config = dict(
    vocab_size=32000,
    norm='rmsnorm',
    positions='rope',
    qk_norm=True,
    init='uniform',
    init_std_qkv=0.0315,
    optimizer='laprop',
    max_grad_norm=2.0,
    warmup_steps=579,
    schedule='wsd',
    max_seq_len=2048,
    max_steps=12168,
    dataset='wikipedia_en',
)
Each number is 128 + 32 x the weight over its row's rms, rounded and kept within 0 to 255. Layers, rows and columns count from 0. Numbers have three digits each. The size before them is the row's rms in percent of the matrix's.

# layer 9 MLP down (transposed), 1024x512, rms 0.0792, rows 817-888, columns 384-447
103:090093093159127125128102164052084144090129158120141145146092131131040109099107066124201151110140128109141200113121125186093169185117109126117163097080134139124091137141093132142136154080111115
109:164066092175143117114113118135148136101142107115154113077169079130145136120123120174124194127029147151092130142097137088070144137159100192171144050162078121131114095128132170080152165091092142
095:163126138078129150150134183160132119094107171182153130181163153172101119113117108102114127073189138142140137115129112153120124156170119148125145115122117099120130154125120156099178147140165087
105:142162129108123204096182162147113148147186120127149127144120122098147092112148104175161119091096178153106057144124140077092119066116102161105130081131182170142135146186156151152142097126133138
099:133134128140195192138142087145103140126150058115081138125105123153142137105143152137146082124079186118120137121110180105104150088099155142090112171173133117124062158152117147185138120192137151
100:123173112143101113106089135224130149137090121126128162133116083110111144121105141147134134118141108130104148088054142104120146171125163108121166115167141159140125192079054107143125117136100140
102:144160143087155153108143108173082130134120174192056116115114118121137111077100089109167129118084016112122160115100113134180120122145119154112132109114110104140097156140111152177107165158125123
107:063086130162080094130070110168147137168066106136137125123113129110158121164158156097105113090109166080166160153123119151128130138124096112067133135129127186112120107130150170096121115116114133
104:086112179141150115094105074140111124103125112174152126153125085106184158112120158107080122050087132132142106125096160081170164131123107085140079144137058133161143102071132176122141165133171167
103:109139114108152101075097174143150104068112122090119111110171089151124170154094097164109148155159127128152125052086127146087106093083169087132098149115135142137155094109155128070153151174135046
102:169130135143125134115129051151107172112130132184065165116093160129107119141138158130096080172143107154126138095131088143145111081092135071113106188123109138155086111124151137074134122068143159
101:140135199121087148140146151055144071167131142092168143167139112094159109185125142127071185121134190136113122149109111104080115103105113146098124121139152135141175066125126148183118093133140124
094:114098112106158079115131105149094178128119140135126142151109102141142156143083115075121130139130116149134123165137120131128089110170121113152096137118174139129090133157060139070146184131126128
106:072179092145123091118110124118134070130142152169124078132124089140179135129122137159098141110123177099137145105211124100189153109124130147124136171200141108161130118140103085137135123122120121
105:109124189127195177072116174118111168086093140160162108124148151107098135083095128171118171178121106101089106165089115093133121097134092121142095121120099150169120128093172207195109143137149117
103:133068095130077156111101159200168139127132125130125090146161176123102100111184066134091122124132119109104138105132126137115164134048148121043089085098091163072160124115195081182076091086147130
097:141110105146142175121116094137082072130161176176125147131146135140152125130171137102115116160139137139151144120123103126111114131182124189091141112119134097130130119080146169130095140122134117
097:097114179088122150104155108081084075115113139094102050178091073106082094124117106109200059037136128137138155117154125092119121108110106138162120087128184111152132083159132093149109173093147168
101:151089163102163129127104076144101138105195129129074089077123066142116168096087130094101089112106070089103169131191130113105084083157122119085136092104093124135134089152124152142122136114061151
113:115121099063155139144074166141070115160112110120129132097107144143124089124134177171081148095113155114170135157120199143132094127121117136160090126065071127091102170132168125111102189096133158
094:152150136118115143158100113081124140082141122126151114065158163145141140160156154125066163152124085103149117124127168122127136100116107152082138196145119191081127145152089108129124136171084084
095:076193121138136138110109175117127103118120175122085127152198109187125146142118125169141144081125137126142104116095150130128160135153092133111083155161112112075149129152107097189164128092133143
090:108221135106169086104126193134224126177063134157090108096110164151083109101134120048111095129142143138112064086081125096123189118191107084131178119098147149131084141132132128081143123117102149
106:112145151156105093107163085119135134152155095117116086123076107166140116131128105163071140108125100099129068113163116147123136119176160151119111119093099125124163081146131114130078124085154131
098:120162157150190162113075125090113172163127167137098107092103130101105142125167064085123131058171060138200137134142140105124110040176098208140080107176122171119165141092163156104130204114100097
096:110115141087117145157133112184112102127161061133187156116120089092081140132111122147154133109110159171125109183098128107119148143092118132178170121148091144098140168112131149195136181126122100
100:127176135139058156101108112065098164088123086101142108169131109099168119174116123114070135142180133098132079137095138174120111096137128111135095120099120162145063119138110149128151138108094103
100:148149146083148168116082101085167145120166144141187097088105148117147135133109164125146201159109192061129087084127127115148095103140146082153164137074110163105156099177138100146143126136119122
093:122189074149091075137146182153114147187113161138121103107051155150077124133115115112134098123109103134139075148118127149180147138147140113068119135098110073114187096156141114132158157086119124
099:083150146131123140127136165119130121131106109147122149128119122065127121147135004119102122111139098182156064131114138095140125115144137102140124158136182147137115073125060173166137131120138099
109:116136138106101147095169096118116099106130142121129150148109085138158145111098086162134098113133117131090154142167135128142158171147085133164142059130079145151121168173106083155209155156163101
093:186055131102164118087173190125150132114138150100152116177147096050163107143161103155081125150075155138154147146132125103122101116092138135054090188109137118083120189073119128171119147089115140
099:183105150129218113095127131125087145156142163127133158108140147113175125102137089196158111097152111138215089196129142111122187150117121132136141090069138093111135107086097141127151141124195068
099:088106170089128128129148130170155135132159146163174119126139107141152068145132149142165122112120108156127159106169125093147119142100132071125121146112145095100112110123148082170139160174106218
100:128085116134103098145170090087133136114151114119124099115138104106180155072097144104159155131140130116166221120102122167125130092108099120154126100153139137078100111094077120159129064088138147
099:173134110146121092140063098129099129172086114052131136134097127120115090120122119175055164142149193094132111069117175119093060108159122195171147083189116138129152137137112125106088165109146119
105:121135121115143120153131195144087104101115105148139110144183150087082058116169099128158094150151155144103122134160163153169177167152147120127101169123104134100092158132105114186135108091148123
101:081113135177143147168111091202110117158078155150138099152150090139121105128110145131106097119089132118085090198154183113090143123120155189120160114062124101134125070138118143147139127133087150
087:129162074173173094146178193134114106177202110115093138124136132113131103144136146178089151155168101160142146132143125169112149164135114104131152112118072133039133140174103111087135123109092102
102:149105114134078111140068084147121110155153164151158128184093147162141138098109155137161156151170127081111117102066123184182134131141164125109130135140142083111163073127107117113140077075138081
096:080166149079073120125160098161122154120110127144127179060172115148172172093109142118106130104110132113088099108107139114115133113142115133163106079108131119160147129190085202124122141108104120
096:128088162129116144169164194135159120136120155098178103189125116145118103107180156100158173138120107123170146119102121118128118101142120118142154136138182111147128095147135122129084133102052143
101:120098071105079111105077137095129209128146149213121141135125105144177143169155129147075114117100062172163108114166165108177139121178145157113085162151222098141136145085088095156130108106146136
100:176136107073123152118142128161086156137155147150165119108134146149108113144117111096102154143105136114089124135160210164162135176116210140142113093168114111126109108122076073126113137145113131
096:128145133099057152126092128134197062116146069076135073148133099182207180076109109101129202136070154125140062177119125097098114118187113093091134093137113176104154167141152148088157116185084107
098:128138150157155107185152169139121043123058135196150174097171148110130117092110153139092123115122131196082090131129081161168117114096150115112099110150146166093125129158110115134156125045125101
097:128113139069128094124115184104157132135176121145085086120154113111064171125134121165138136147143156149097116130177119056119093246115078125123133080111156111119126158118136073105125138119160134
096:164120115122125115161141130126182109139107086113152164092068129100151112155081152199134116114082143059144142076136084162125123167100159139131162106140101172131065103153161125125147167165137117
098:082127109145079183130183126141190152140132073090065107057128166100131124077130133137127093104117096093160144111151120148129164123143117123114113143113114152129144146149171117093144110123130149
115:147121123121158065126135080147086111116122103123098063168077136195141135165129106160190067171072069125073137120126126179141063123134138091117143023111085103145163081115089122123097153182085115
103:138196136134158142123180140121162128116145143087071167072107108086088154161125127165135145141137119156180106137097142141154131126150133177160127156107125132121178120086181143062128115135142153
100:167075160164182127151144159133120117132113089105133144112134144148136120074150099118071177135094145094211119109106148119209097141086147141107106161128136108126145103156120087140124074179176135
099:147167162093106077096128147161132169152121173107115138146093103148119097168168180137131131139130154084142126143106170153153102126133120065147105094173154174132131143109092136160156132120129157
098:122106160142163084054112130154127120093173063146117130087140129128095098154104054176116112140159107123075139179145120152137175090099086052106114202133120179164164100171115102118145150120111133
101:106144126123121137128117112148099119148125100080109162105161195111116083122120119113146159091174121149151180113126138144171053164158173109138130165156246142096180174151081230183174105143128137
099:150159104155120129119184114128178112109152123079103132138113121143120121141170143100121105144163162142126084181176112127171143129171146156103081115137171151095125105177188169092135091135119065
091:133109110026184144162131108136104150093128168170108165137148090126077120120122102139128107084124101036165100133155128161114106161154111149161093093131130146105145082120201124159119090137182108
105:086108090148145155169116131070109131071110176146096113164087147115140097121115115142107159150105152080129083124130103148162085115139128098115150154169125082130126112078098156094148096092131145
099:152140135120064129133101108182158135120116153121111172207173150099158157125179118147116154112108111097198097140136099127132099062125119133119130143120138102084129153188116171160155110139087102
098:130119102098097048086137189190183109138056152133179138192121131102121130153128124119169206104108136116072167117161131224125146122130144172159100148055093157128127079196166140123102171173157083
100:130145179181132140087146094087101110123117107145113154164154117172135139127092108135114107108140100115109147222088142142190150140108126045125123083167164086129099100164137144078118140168114093
108:099144180161102130143081081163166133082112173062186115060127116154187133183155136062109154108145103080054144104142096138108109169128098111068127110173099160166086179113091086132177103136179123
102:188125142140130084052094134085088164131113081078130092110113131099141142162162152087136115107137118103117142138106157141164094150111130138136115115113154145186134135116119073138187159139132111
095:188118109136139141177099121180155062134158110159152115170114065091173113134131112122143150121085174135153072162172187161160101077130146103095173178138130112134126136098113196131134117129144149
100:181121108174086098125103091149090111088184170053143091131140127116167106150087081150201153117082131110143174087096166118104141152145085101151173129116044059097113120112114136100089163107056120
106:109134084136199120114124109074131145146123099153196096073061104057105140110115179157146108058122105100106143113126093142116105149150157135148136128150123111074067142165102125117182139161112102
097:145144105173134125140164120116123105159176085080144134127114172143131174116088138130159094126104109088099128075147187196128165094190112130156120142063094175096127100124111167176169137165150094
100:163133156136110149145165154127144055103139149108153049063114132179139067115117135119171125194111135142076121150151092129162138109114118116129172118168162140117086110112151139077113092131089174
095:180111135165123115085149035140106110186131085151045139155132110111204180144084132093138173179143081121140142109127153117148108109132162052143113118123108124100115162185165143110107141169122144
108:150147097139122114119128182109063151120103155091131135129123109110128142108149083086192138136084097155137147120066157124147164112189140141092097160184154111060145145155156103121158098120175109
094:146109072101121132129116150130133161091155140106117135133123161121086091132117150092149011090136179156133089152100140113156115160174087120100117089160092154132178126158126095113130136133122127
101:120077099102163178061099106118104137164155183095156044147111108122114066132097131158140080099130130182155099126070157080090113132138123063091131169141163144141110150142144146186125134065151129
# layer 9 MLP gate, 1024x512, rms 0.0784, rows 818-888, columns 384-447
103:166124091095176168127132100132147154150126079136092129110129092109147090112115164172152156160056193156140099154121093118096120138130081168185146070091101109115157124113160191115120167167102131
102:156085117104130050141140118145188126173091095096115161130151191153160058150119164120108096132117147148157100173105111213121180121121201166131170117135106135131080130107093191071053158102133142
103:162145117157169135185129134108154127112092121105080114190144131218137101173074130159124105127069141171076145128154026159126214111076126089138154156112109148150117082126160183155144124092135112
094:121159007134164170097111142114108120089080152102112096165097152141093152115169158167120062122206154115104099164158167145157143123114104081128197106158175120176181154096085153091175130135141132
098:093121193086146104117160119097136121111110083129118148164166166122111068117133133163126142123161151155148127124137037143137127133119130148123165085088120156140059162064127095147090172154148113
106:157084149116141146129140177121136103120138137097196051070097202180099103089153142100136118096133146145159094118164126192089105128152108156108093111102168140165087117108159133145141070208161104
104:155047172070120110165129108086106105116130129120112040162151157111099043203135135121106155170091193139094108112077158099096150135116167095130124104113120149108103093153086122121135086112120118
104:073166143110134112104142094134154132144165153102116117148137161092146127142092150103112124061122094131155166093072176115153143088120131134142141130109079081156160148090165153143145155085094111
102:169144115121150114161080092136118137082128085138129147166087156114096095117195186106129185122110122139148148150162153143122158139160150128088175023071128132136082150153117003134088080134125142
105:176122135065134157107140178115149134043138105129164102166092142112146123127115146135163145157115110094092099120162126153139143154114138104112087131164078127171143137104133157107131127162147115
103:119155149142153161180108156145174125087119090107134108198109140118156139167124149150125180111097134123098086142140077129152201121102089022095133123102086119111098129076166110117066158109101106
097:100126070158124144200145108126096117146142101054150141157096199155166107126160146141086099067090111160137120146101128186136216125073137121112150050096142121156111114112092125129100199093101115
112:089162089127158066117169154131116116162146155091105123112090110128155128075107141114154151144140143127157128129159113173113173114177115129127159142040128150136113120136123123081102131158184123
101:182141061166107050186109158157134136118159141093138152102159156123133119166147149107126120102129180180211106099086120102092126110139152135133115152101091133102136113135118068111141117131118128
101:157125105125123072109072094086121083152170163105103098060129093126076123180126155162147141189171091113138114173135106155135111145145085155177128140104145144144201119141124192122108177182154143
098:087135149110098139127152123127142076130115141076148093130131133107130083094120114193101178096096110129037071098139197209122152110127130116122146135107123138174103088089154085083087098159111097
096:159139072144136077181095134196136106154104068148138141110158149108162073136155140157072136161178139119085128093121103139131113112186149206143201176152105120103169126098086222173093094080173179
102:180125078156154154159117106085152176044148142116129085075138122122146122158132106090172172131119149100094090179123103123153126150160150071168115110107131104166149130093170132181132131108101123
105:123138138154128113169172099107150170084194147135088115167101141111131101133101111115107110161122132167056135093096086138154198104173129123148175129115197152113185139107120128128135106201121140
098:117093162140078177160177157111162118092147140146150127112132136211097061126128137082060107100128095140088106122152148145132112222108135121139135135114144180139103127162146149168147157146152164
098:154158141098098134095150088093177123174119147177155147099145100101190123152148162096130112111157087120168117152101182166147154139094150049124183058103101114193165146138188130123108120131108147
095:159091168125140125132125138182108121158189120102131198103171156104090177146170093123148154120173108110175068183135129111120163114108184096162106134125108093117152179130111158124086107156160090
104:133132171101144150140165135120179117072145106114142097093109139103108082190141135119121227142129147126175108162163144063119121172174163113101126100135103110101145145124104141129107166129177142
097:158160092130120181115152112121147157126193113160106145101111130115111091217141140141154147139123129129126154187119096131109112124156041187105176099090106106117091169144181081096156099118143128
098:104121051129149160169156107100129149136133160122128104064131151161113184124118157171164159147109126087108188109132134142105156202158131085124141119123119130081122146133100090086119052141165161
104:085146118119089127122181115133152188153116135061158140144172142082160097120144134158156081171139111093113089114141104164146153142091116139127099082120106163134080113128195154130114109134106113
101:135099114132125123147122154079182109093115091191158118084076144113082088150131110094130126162159128114122142127198096164103163106149111053098155102139133180147106152215127072135130104147131164
104:134112097124133095158139097136174134170144026143139115156136167123197111144114168145131130124063096133155075120112113166135166097151092117150163096106124167113168125115058187130072164126187167
105:115117192060071110142179130086092123082131074086105162162117152110125169116105103082140080128128160076140192138117106140122144145154151102114119092116106164103180151120145176108118159131155146
106:067139134164144137179191127101146103117081157100139130050159166175043166173103141152151072160170110143134006184129131161126133113153113122101169104083103142157168118142109126152136086100164100
094:133107141129186104108123071116175117162149125053118160144129199132102133159099168150097144132154179125163145085129149135143126119099124117119140154152129117128147156058142163125078124107067115
096:162139117132132114196192111146163167107072115135130141102100109108167073139125099193136114093101137126090077089082126147168124165142117122062132141129126129121165105118115125082114164077121103
092:144159111101165122133146082108141137099189109132164075139175109089141110089039141114156164127125090164073129088151099095129152147131135051124113117135108101102156118108134065124117111151098141
102:118103091105124153143138121167152100119120140074087137148127126134108095133133148127098117162123079109193120131180068096116147152195165171157149094093091163100159172130089106106173148086139158
099:098071107119149147094098100128136158116100104167095114129089136112135166098121194098165124140097185194119073143082153149147112187115098165121129102086100136127092106057158135071092129149095158
105:156152156099152108141147115100176043112125108108139140169067118114110159133098206128108080145132128121052078156150072090079165075123120107145118158103091138186111075081085151142137121187079165
091:118116090081098128108094130070095169111112122139135088125072111123137169092168085134115079118153073173109108077145093168165069123127139121154125154191125145166097129136121167102111176121081137
094:101138093109151089097101125103106105150108099068127141085059192082140142149134175107147116135144133119153138161143170150137143125155123158130134051100077177168122137137082069100118123154111114
096:114109143107120136139134093123139131146148131206166136146056125160133182162118160137103092079123160153153077129126168193148196096121131089099175157131134152127140150129168122121094154094105189
098:179165115143102112169146144166127132059110086147138104124173138173124132148109147096086064091089142154150210125094135166146116132138071137128134127101083133115162120136091144100156116115132141
095:191136149156137141075132124127123146103137085104165068205125154057127075158103120090138120154090111115114118139151206153105166151176119129120107102161109134094168158076123092143068177121072142
099:074147116139145173160145129086175133095155137137090056093191075101176147119108140126142080172129158110126115188094144112135125147154128163131110103123086092122121143163153154237133157141053120
097:094101070127150099091138123160148111181131191097162126124177150162118079153085162149147163155129125126128141117194119145142116171155096137112143108114111093104201174128076085078122148081128063
101:152168044117095171165152112116163087136072100145142114186111161113115106155134192077105125138128098110163106096147112123123118132161131106096163146041136150184109157133139139098140179225075177
097:148158089086116112090163105149181166085165086165131155142035166141137136178196145122134135163126109069153069081141166194133107134192124146170121098140125105099128093146150122092154103183147110
095:136082201064084146105148122143113179160160150120097078106163117113095128117126091123133069108154137098163070141167073110108148145186119161154086073157133154123143176139138096135139117124128166
094:159130076130134164092111158112078140142147131083145125081124159123110089121140059105106113131150137141164107146096073078145150106138140124090134091140088135127136077114094122144128140095151094
098:181139125133110123159144107121187151117119151109113061119126108090108153165139142137113142133158195080142160113096107134127116081089128133103169085096081168146138164135193202137134153129167155
114:164124096146098123143086112145139112138136084145144119157187153074136120126146132118126099172108111135117094094169115181154197197092173157078099133096144081149088159136139145103127120085068152
103:111141140100096097119136158154199098180089117176183187112141101173158090130136134124143110099096123093133098106110129133146157137158104075163171146092106136135109189169124167183136075175158124
100:173121151134120103118177119103100128121116127178138153093181160046106125162136127094091116072082161204158141146119166152135110094155138171083099036080145087100150144080179114161077111051150167
097:128174108143120152129123102132131098076115138109129114165108086035138104124137102133156119115133110146093162100108123124149100145110140120096168131159114168089128142134191133166089137140132070
098:118173103147147103149125154105135113104133098120152117164143125094165095204063098145112129141148105144087074104134090152104211114117137097124100108115158211113136143130151177126071149118102114
102:135085113093129156148078076113162150164101096099156128113144076134157171114125170146124160113039094082062093140194080154137098170095130196160114077069091132086066081046155158140096161133103137
099:132129136070140122168153136141140153090162081102111103152140141103170097102176099180090096153112150125149089096090166139089159130091176152139108107162111178140143149116124087133188147111157149
101:061115086152144176130156149113213189099138136133107150115135143084150118120081143130120159047088168132124197196171126130077122096149125149085111104138164143100129102133117130105123125152112104
103:135047139107137070108147135100099140145100091122127102119130169166104113137156138106147134182088133062121125136113161168129171180143085149103127082127115074114117136111093179125058116102088122
100:070181126087178138145148106141118153158104042133131095099090159104107162181072147131137129123144099125112062083104114160101131176122135114164147135162124176113180119092162082115098089204135104
098:109137180150151166147081088082145107051122076159097147135142163121155109098149134107157080119165060150106069093186128157123137147165166130145133108135109067121129155126151160143155157104117097
095:133112135086157130173102092106101126136141065139109107116168163088136120168057144139120116122139152150166122136112196139165147196107081162138171142177094149088111172122094096188130157092115147
103:114122113153190158154136119145176144149147101136066082155131155098193108144102130113119111085116149147185166166078130156111150105147125131115169128091090098144116158143184135123053101154151089
101:142054114126117137139110114099090121156138095119086133147149149166113113072141194129103171114078135144134129144104088136077139135080122112169144112064171146170152068123120138142051114100113134
098:135134176107133145127147141130110156127148108202063121067129203071136103116113152157167114119145116153118121111139061097106161165154149112084142110115185134162126150147131159099167154186171148
100:181156104115158089183130103110131163155073148163104093162152088157064134130141116142099124054108141159088091112104086150141125112104129132181128102076131138151149167100116124094151100076135183
102:155143131084163132123093123120165077102117088101100128114079125175085140151113203150153133128152117112155116153121147157187154153100107131131165134045114184125067134142137182091143156133098101
101:122066144115100123114176169136103155176176149124146112090182129175101083200130142167115113103129167161151112144180077185148169158132121142168144099110160084131052126095148132154103142123132132
102:132095085107050086136156145135087118151073096147179160182108151134105089145158120118123042134172162085133085056137139135128174126101108156120207099122152155125077159144156111118130100109081135
094:084115149135134164121128137090151156097177146132135133126119129128089168197088161117126084163150121132166143182120146157099158169128161073158090092133073174134129118116138070107155121103110147
114:040080139122079148171117112119128082114181126144110160083138229140130112149141147148128114159201168102095155106194075166130186126125127131129140092090078167125174112162114172145081122134150139
102:107155176157147101155126128110172103195115100162133097146109084098077165121123155157053138114106065146134138113147125171131092075117096150120136146081207153153109137111138146161113075143138127
092:133114170083095099121141145130140118122149069054095118130189123129131101088147152122092112141126158048107119096143157119144122171100113155105127133127173159136146151143176146150036124086162144
# layer 9 MLP up, 1024x512, rms 0.0842, rows 818-888, columns 384-447
156:109152199102169098084118142131131122168121136150096112117094139135164150187082110100117124101116132164178164113114127136159085163127115107127207142181182168108120151164127185109111132131122165
097:106128157084120118131144080136142147152112149124181102172103074154086102145124152140122147179096107167130082175132130144081120090120100071155134146181124148119130156140185129165149147157130142
102:157061107124119189112126156135152112133144152163125173131102140136106096129082116159146086089162143052130129096137122179123118146124114116119133151113125082125190111093139126147119031133109130
091:157140154108160111081173197105083092100156192142114119135117134139115143110168134119139155157101117135133174089178122191134148149102247131104228150080129112103135118114133140118097132138123089
098:192162140097134064100111173181130177151162149168102181131113113097137124127098084188073173125120089151110145152088126137093071135140119141128210166126074162121102155154104150114138153131149118
108:144183166106111183126150142135191149025128122106147132133103103106171149154134117139144065112164107109091095074050056087132162142155128150159181067156088101153147166077132167161105206112131105
102:066150097132130100126060159153179137153142148122147083121180072135119090137189139092116108125080101073162153083151098132132168182123095113113083158099098079168152120152096094128103081154068118
097:122161135148106179142168182113087084109126142113127108106078180151141114144157143130134160202169178116058127152141058181119118117154126111140141120141151106066081122171113111131133111116158134
104:164151153108169105109168144139099131123128147108127176083201131131053152137120095109105136120163105159115181114132151081083048093127093089093106148123112184105108149123128140109132122185106136
104:081087125134082087147139142134148061151170166136043156165162071215124137140145145134135143123185115103178161150088124131113141155135141082213154146145123164101068125118166142160115163092193119
098:072112127147166118132168088114136107148120110173190138161155141112167159192133122148090191140155069137135128097163130139117161065138196138139184119134092149058194111134119118173170151128140124
092:090116138098120176094117168145120160153144149158128161099133122124092135155147142136131100109110125103156174157152112105112154146118079144186158139117109132166134142174137135056161143208120144
106:086161097105112119125073137076099143164186062139097131125150210177123105098149122142128098124123175171133131121128134137112152139127101107124177118049121167092168123136115132134119118106085126
106:063207130146147129136147146135159136110091087191102096167126156073150105057159144142165093151143167146087145158142116110178104129175113139052117141135125108081171128154132144105089157115147136
104:116150100129121144140138123164114176055094077089119116061068163140094107148102145109176116146124127150118202134095169113091168154113078157169096082122128135075123109148094173068150177060134105
096:108101116119165100125095098079030138116092184193160161140088118145133116161125160114156069165129152123136136151074129120082115139131128110106109116174173128108118109173146123160133115071127117
091:087114101086166086199104090172155108130145146208169109165205140121132196114142211167100073104115163126147148186148114127155108191161114139173139143191144100108079151060136145143174107181137108
099:136120159123158173159155102123099078062143195112159121142143177041092110147122126144125161115182152117135142178159142191131140096116137157141160108078163097071108144078163068148112176103162129
112:136083102119110166155226125113188142105135174104136155136109134127089119109149111114145096133128121161109088062079068127108165135166114118115149094104186149205168085074130163119113099162100131
092:113168105062119112100108070153074061108187088147121126151125132126123110131091148139104146138184112161153151134157134086124149210144165141130119162109114205104215141119165079091111104145126176
097:114102087113121080086110076091105099138151138136073113149128133107187111093083179141157156122126069155149120096087139177164175142115166141145197143145118195117169138078170103070086109101135127
086:105057157095160192116107070160071143141133121135144173143119169151075129097190110172138147133175179096138163148175157130116164133077080170104105118115092128120121143068169163155153130166136112
106:188100142082158143104137146070229109122133124108133168099144121122139124147139133105042171185093152122098093129164133105121079132169165098073085100131092138180142168118144116142071126074084155
097:207160103119092080103167118133138162130136064172147161125187128099137087149196145163150159172118157158187159147157108179148136134121108235133141120115132195156092157190119138112174179128128103
104:165139074149124131167100092084128177097099138195121076091065130123065153125122157117105110140184145110115182153102111128113122130128145148117137116127072105112131105133169068101112128124131180
105:133077115109063176117131102155125175167111125106134112114109176081148069127170109098160130133140072121179088095148138143151164179122156105145126068125128137142093114190165140144194165152101161
103:144170151158176087098154082102146112191107149115146126197135099160134085159110108132068126149143104141157072074145124059126145078121097171145120137151099071175119150091103116162134163148131144
103:196180122103167061132056140139120115117086133158164113174120122141045108123134105103120131114164108138111146123121133120188122147123084178089102118157153157139110170121152134134115087144097139
096:090112144079135097100188122135137138121114112128128128140134152126180179143101096101107160131140112093207137100062107201126098144160172126118116114103107200134156128118105159169113170130113098
108:111114180161132116117122133127162121125182212112086101129167125123142120100140138114094126109159101149187099160110059126128083151150185072138096099148188145143117130062135143132112179147119170
089:149189117111096066114123129131107098130113159135136088130091184164134133109142157099167105096112052070145131131208152204108150111164119141208128092133124132163113082172093142106144116131147112
097:130187147118132046111167119090144069128159108151114145111100141119103091128074128104101160147209143134109066175138159142084095117150111095134046067144114115129181140084199198186148097124099149
093:086149108195119103156110125045126130141226123117123155111100108093133128110123144108128112093140122103114166153134151158115085125125136159091148100111124086190104106131133103160158111137200060
096:039145114097119139112107135158108161144096146163142090158145084156154210153084107133065138105144110124119128178162126148108167138120147147125134069161124123094115128102081152123072083169126110
099:081057127113129133115198155150106116215146096110126118170097123105095127120155160055129174142186107131112094110191163164123106159129176144167123148097151175104145135087119056064107141104157091
106:070149140090142125087132143147079113134092101125165175109165114076122113161124130122111092108162130199113100116171140130119131168156147104158112152118132156112082137187133220143107149159141117
085:154134170016141077139177159074152188117136055127172111154093146148116123165112119157131111077106128125102109078124117183137141138143129128131129131139143161143141148127179159092064175153131136
095:191126115148138128166156121098127139133140182159087096146130107057076084136105167134112089138136125120177073149113090148086141123108179153109165141095129159167155137119153124099128157098112120
103:040169112084118090177163118076117102082097163106118163115148127169062110138144145148173114165121097176091128127106145169071089179098121104162119170107100124147144129137098077114163105146118067
097:087045110133171136150142185125140054141089139082093127089053070141088182078163111171154162184148130104106198085178085123107141167094145098148154151120140232145081107121092103172137153160111155
086:164113141136132066098103084130096093115152134130088145152082165127090092156139181113142108145100152126117146115143127138106119164131165167120135117079153093084146138109139165149102137101108102
102:152134116092131160147121178157123078138155097132151086123102216142132109119129115141112098113142170136096177151150181195152123128093096173218169098156117180111040133105120176145115154082145117
103:116103066173090106132173176132159198179175157130116118060088084146179112103114118103129092096124111129072165103166158150165082158102174105082120067204140144147058149126181120140130128117100139
104:068114118131105152170112124071170056109086084144134134082148146098106123101123110146133077064119102155136084136102082132109112175178149148119143125141134121136096092113175140145152166186134152
096:131113132149084118126151117108075197156199132126110116097064114183104193138128152056111138121138159168143116187102123146186146118146134180134146092104150126140172138124113137127106119125117149
095:046093096183087120125096087087136121124109147131111150137175133079099127150110165139140170147157105098152111147107127120125143104124088127101151137109092107077153093110113099153169149132120109
092:135184170113088096090063095170132128079064134125112122133102067082127122097121137074108075108163137117115172105078096194163116144130096112124154073182119190119090104167086168167146123153076126
095:094170110110061108126128100147144057117106159097137098053107110049172163142104141157122083135201130148152103073176130121114156170128139085094116153158082153097156148108125168088165171170115124
114:167175134100119134100132089118108163185112128139131107083076101154138137101080119096149144083108159144130170152135180101187115147150145116104167119121127179135123079183110149092094079126120116
100:112106126156108149174145133135171148102140198062063058166102137163079149092167080145136134132066122098124097133110172095145095116091104125102135106100143130100049101094217134155150115150145143
097:057171089126183135118103096114115187089075118161151159129116134138109128163167129104176087145125136168119054152143143153056108087152100154122083108109079093134083136139106148147045132112102138
089:108161134128169123128166140121153081127125155156120176120071143122200114113134156122130162093038197075150120103102067096122182130205201178115194131059083162080105123131137116147173129127129136
093:088152133141129100170191133131127189179126139123140154171179122173125088081130100141135070153162071089121105120112100136125147104088116138140142101122208139173109083084123072140096132113066133
099:088140122118145120157118142106099124070112122139151089167117135116092135165127088109124129130120136179113131127100152148168092079119109086120143149150178127164146129166132148105143107074128130
097:175117180152104067141121161076164111080147130164099105065097115125175076159150103094179102088102101073217086172116119117088142130156082112098130167185139098170099195123136145124129089116064162
101:086135165112095109097083153155103113140117202255200157160065091136093206137122098064136082098172090118050052099132161084159130092119132178092108130189129132153092122125139122139136176164176181
106:128117177110171138161168105191139081106133131111098153173153065063139137121135135083130162146151091166098170133119075141135091123123125139142131091148116108096134122125117105106156139134139148
097:133125141147129047143104101101129117095083147081115138119123141165184120116075143145133139158124103147099106164155147140125059071133173158131143172088086110143103170110099158123128150104084150
097:130140123106121110121098123169154051093114157095121165139126101127126182143075102101147112053101117074130089130098134177144118186156109085159109155175153090121238181144090162176137172148079168
100:113143179159091120102169163126091123193042165076144136117092147123059184138196092143099141158154164097138114078176116059112104087096125081133080121143093115101099120156148123174088123108191150
105:152148124152081179092146159120167124149089122082106099101102163145119167139121145139111158101091090157147116079116143118088068146107093106183112144190151122048147123130106229163172093198121130
103:099107132113080175121141085150151111066125133153125109128144147102081115099104144119134128101048178200176128195150095134164135127145112145122111162133122094117155120065153162171136084129176086
096:117115135112117143095151105125160169166177119166125193089076150203080241121114132149182073177186143152138128215165162073153189170166152165106097152141118095121156139175166104121161144152132165
103:139120093142095064094073149158111150145176081135124154150101080123131154081111112098192098177127140036117074156053185111107142108130055109143114098166153164107135150099130119163121088139104092
105:120122103144108186166098136150103111113113129173067130129152122067148157112069124068089084151125093137138105102106120141121161068110133133147116170149063134140089117177074135120114165145152107
102:154169072111116109165122120110142123115162121078123103153087141126066163060104128111158139172150096077061127117073145100136107067120067135083107146151088112056187119163111132062154114128156122
094:104135142172146111133122127217090134107107139153104058138199140155160110180102157136108138097140108094225082143134147164110135178123124112145097137127136139128187082096061131194148132102157096
091:140177100115140114155070114123159107118127097147119174070092205112151153173141087143070160095111189154105184174144161133112141093117090081088186036114099112112156167104085181166129133128115119
117:144151122113142091097105134112147144193139166093146086108076054131101127122120135110191045119130112073120086114124125078118129119125114202110120152151127123145152110115162143090138147094105135
105:202069130160160161133147175112098183099101170135159177193103130118189100150133069132166163104132128188113144144149130086161181162121124096143068118185087156062167170147143154101140169126095116
096:048151149051161088173124108084160183161128182079182157091092122172132143099119137185155110159044149064078172051103133123130120109103090132105126114146195184086103084150133108106101149145141110